config.yaml
num_hidden_layers: 11
hidden_size: 128
num_attention_heads: 3
num_key_value_heads: 1
head_dim: 64
intermediate_size: 384
vocab_size: 2048
hidden_act: "geglu"
norm: "rmsnorm"
norm_place: "peri"
norm_eps: 1e-06
positions: "rope"
rope_theta: 10000.0
rope_fraction: 0.5
qk_norm: false
attn_scale: 0.125
bias: "none"
tie_word_embeddings: true
parallel_block: false
extras: ["capped logits"]
init: "uniform"
init_std_qkv: 0.0431
init_std_o: 0.00751
init_std_up: 0.0431
init_std_down: 0.00531
optimizer: "adam_variant"
learning_rate: 0.00184
lr_mult_up: 0.744
beta1: 0.95
beta2: 0.98
lr_head: 0.009
warmup_steps: 278
schedule: "cos"
final_lr_fraction: 0.03
batch_tokens: 16384
max_seq_len: 384
doc_mask: true
train_tokens: 186500000
max_steps: 11384
dataset: "wikipedia_en"
Each number is 128 + 32 x the weight over the matrix's rms, rounded and kept within 0 to 255. Layers, rows and columns count from 0. Numbers have three digits each.

# layer 4 MLP up, 384x128, rms 0.0862, rows 237-244, columns 0-127
148155122101151151085157188116150162101152097142159146084095103122151132120154142164155113141082147119126173162139131096164097129148115121122074096111122121162150107140114095163174101128150172090132065155103100182181155068103146105089144138108125097127082117187148106126135134107128181066097104225135183083060126129108164197111154121166101078053136189146119153116145128107064093165126
145146181137091090140132092195172137128160181105151160124103129096115125128161110153096110076110089132121156157162141123113162132110135155160101121100180171121129145120139168149144100121167181122136121130153164176137128133139127117166113120106174133149141154134196093154088130116105135080119111138165102158141160143119163114126111094123158149123184140135162169141114186149150177161146
148134079129139143154148190084110139161142149117142088132147145130148188131113116095148149076165093115124194118070147144077140126141119187101182120097131133151145098147103206130156055158155124114138173176168088153097120134105148148131070206149148135176093120113161105098198133100164143117118127077160109098080184143163175126138127132126135147163143078103099162091106124098175120102092
147121138151146071133171170130118150121086101137184151131092153131141165149128088149096162175133167131126185119134182088122123121232127175139133127101155115106115081103142121121076171098105140120144164087147109127139157106104123125110136097153102164115132103165115164108159140134086175153160144071107139134096169101148122147160108090145105116111095110096147082118129091100132143129158
155117211124173058098123083073105139083130122102179139094145146154128098114150097104121135105169140137132078139216122093105126137111112155094130121126134168121136140135117143112101090115107158104115090127172084140149141131168148102100187167109114072143178126133099155107110160080124106133123149147067074149110153135087133158146151059107147129154125134109133105129094182087188104126076
118096122129141121129105105166135130100141164102138127145116154119087126129108077125134153098125104173107170166173148137082096166137151085101168101127105157155149129143093160126106147130091089044107152147123143124110157134117135120201095157160089119188116076085120113120105140153167175132097147121103162101100162084127160171138111090145152121103178117145151098110095092069115136115110
080124094130158124123112104126144122024146116116090112153124104135170105185116113096190129140125112167084151134148113129075129127134166118165144103173117117195114169104187112148180068175068161085128123131098130131075213144170106198111119120140111090080131153093122167144121082097126105106169177099143057158125101207113164131091098120136098074104207140123093144083113118127122109100177
133110149129135117093120198128139080062086149088184140143118109110114127165135117163141121123108141144105173156127178127161126152135096092132104141137251142193061129140153195144129208127076112109146107131112165180196114169165120162061134156129096122134114109092094186149141168069166141169116074110130215125104095138116151143100090151183082161117107118161166107099118137113198055126187
# layer 4 MLP down (transposed), 384x128, rms 0.104, rows 237-243, columns 0-127
092136093147066108148124131192139156124154143181189109141106093097198119104129156057119142137084122145167106124147158164147163092123146136057096086120150089108157115078110167120137103137156209105060148119137110106099125149135118180114110158133152083127138145132136120109120142148148114097069195108050140087163138106125075147090063119126051092146059122143128174111171101172137156179065
112165104183131188103158134111099139116109101175095133088129136158103120098116156114130153118119113127091171140121111139103109140143175121146185159112110078086110104137134099114137087116109138151120167098154081120193141113144130138146109123115117059108140110117122108135116090061110150140167109135098122166129157095132146097124171180102140051114076162185072093133082120103123154143111
133119106135126145097123106197114198134093122125142156135103068168118126115170167089138062185131196124141101167146123085144108127159168068138107121147113101095151190137147069123109116111115175124138142091145148108160149099072116125074112073106148125126163213107119122160183092114173127134138143141154143167177165117130087081125100105154097189101143157145142139121119111119116161177158
142171140126089154134119087156176111097122139090094086103148074119138120128155093108152118095111120128096110076112140141098129128134108102088116135132182094066130168086140141098110109148146121143106131157183104125137105108111148102159101103106080074139129094106167105099143087160167114126095149128158142172135161090143116120101187191143105137097135138174180110103113130103133074097123
215111098110141151116139126094097120172070128133154215142115159195117129119142129102104126157134131113131160190113153122071164119116129097170101077102132141135037115176132129112155161136125160091168142129121117165173129089117154071105147130200087098101166122081096162106160132145137134116114092097139149087132120101154134121133083094123140167113119145119108103081089153108133079111157
154151140116108117131091147103159117178077096114101126105182125127137139139112133152082089168124121140108083133064087160141136108137109137103124188084140127138094154121112132106135132130180152158061102150149136123196078137103113142095169103150146144109110146176137129131129115110118137220154127136156103147163102141107142084147137155118103127190121153134121135103120208129126145126163
116158188153159108118155156165154122113121115149158114165105148149173123150130112187135092153088196159092140096157167158106205163088104100091191129129092125119085096069177121147128124091186099141113110133119100059061130152060152114145149140144155177036118185143157133109146184096115105149193175141103122111165185097112105163158151187137135126119110112087184122130113139127116138183062
# layer 4 MLP gate, 384x128, rms 0.0856, rows 238-244, columns 0-127
139130104152130097106159163114125173121150161100136180162122129147093125131177113149142147141211154125159102081133135085110085087145105097160111148137146115099150134156112144112111071169099146131136128171153133166117169067147113133126155109119149146163166100157150105123135115141116150118133124144095084190135151167166142156106149144079160096156164126154059154090126125066088085151100
126115124086108088160121137172096115127120136150147117104067136102138109095200112176120150197089149155164085171084148127060169122137084101135124086120045132091113128128184069137126172126063152134125103110123166177157133097153111094078146128132058123099106115123120067112169088130171130120072100121168117141141122052115101163137159147153109129114129133130102172145140194142106228110128
130145095123140138125174188108089113036126110117132152087170141115149081093133138109090110078136131169088133100156142108176112128112145155137104143121140114123114165133137073133143154158109125231123098094118139137129152141119107110067122120203172166115076092113094138114073157133089090147151104113139121143161105141146149159146154142104129072136105116094124145125161113149159145120126
169110169110114148135104151115159132075162121136137103116171104126122139161182144123103118057107135115147128135152134135151115152153113169109142156128130120127155163100117090096094120134101151097127088147142133128094121145148095118119143129071178118166121121155112126140122136086129071105146112097132129185104145170092137202145188113095135129170138096143138138172149133152150116151157
086107145091134114120137130145106095119126199116167151169163073182103116122131126100138110141191157094152160132132134086089128103126158185147162155154164099089128143116146101116142101080120086154145179176098096152119145130122181140078151077088119165120135066104136114112143148126094142108097105102106168104135130102157096148157141108134125139107165115084094060098124080129132176123148
103157126178098165106081148138125107124079157092091153121144127138126154079158066139124100131101159142113128159156158148140174151067068167108139151166217123136058146106140132099129131201160131161115119125139101119102102141122144065116101079186118191131134120169131170122126167118109076150107159126145127085106117152092089152145135156157131101180122158084164195133179181120109125130132
142127196136128096086170158156119163138132064178181104125195154095110142119183058105139144101163080152116142121214103128112129116160101101070111101095135142120095135139143086173108062110141125159112127128198133200114089172141166142177153114130164157138110073107099097099097083140130136110148116093104151138152136162087098135160153126100141107066186131107139149086156105125089103124089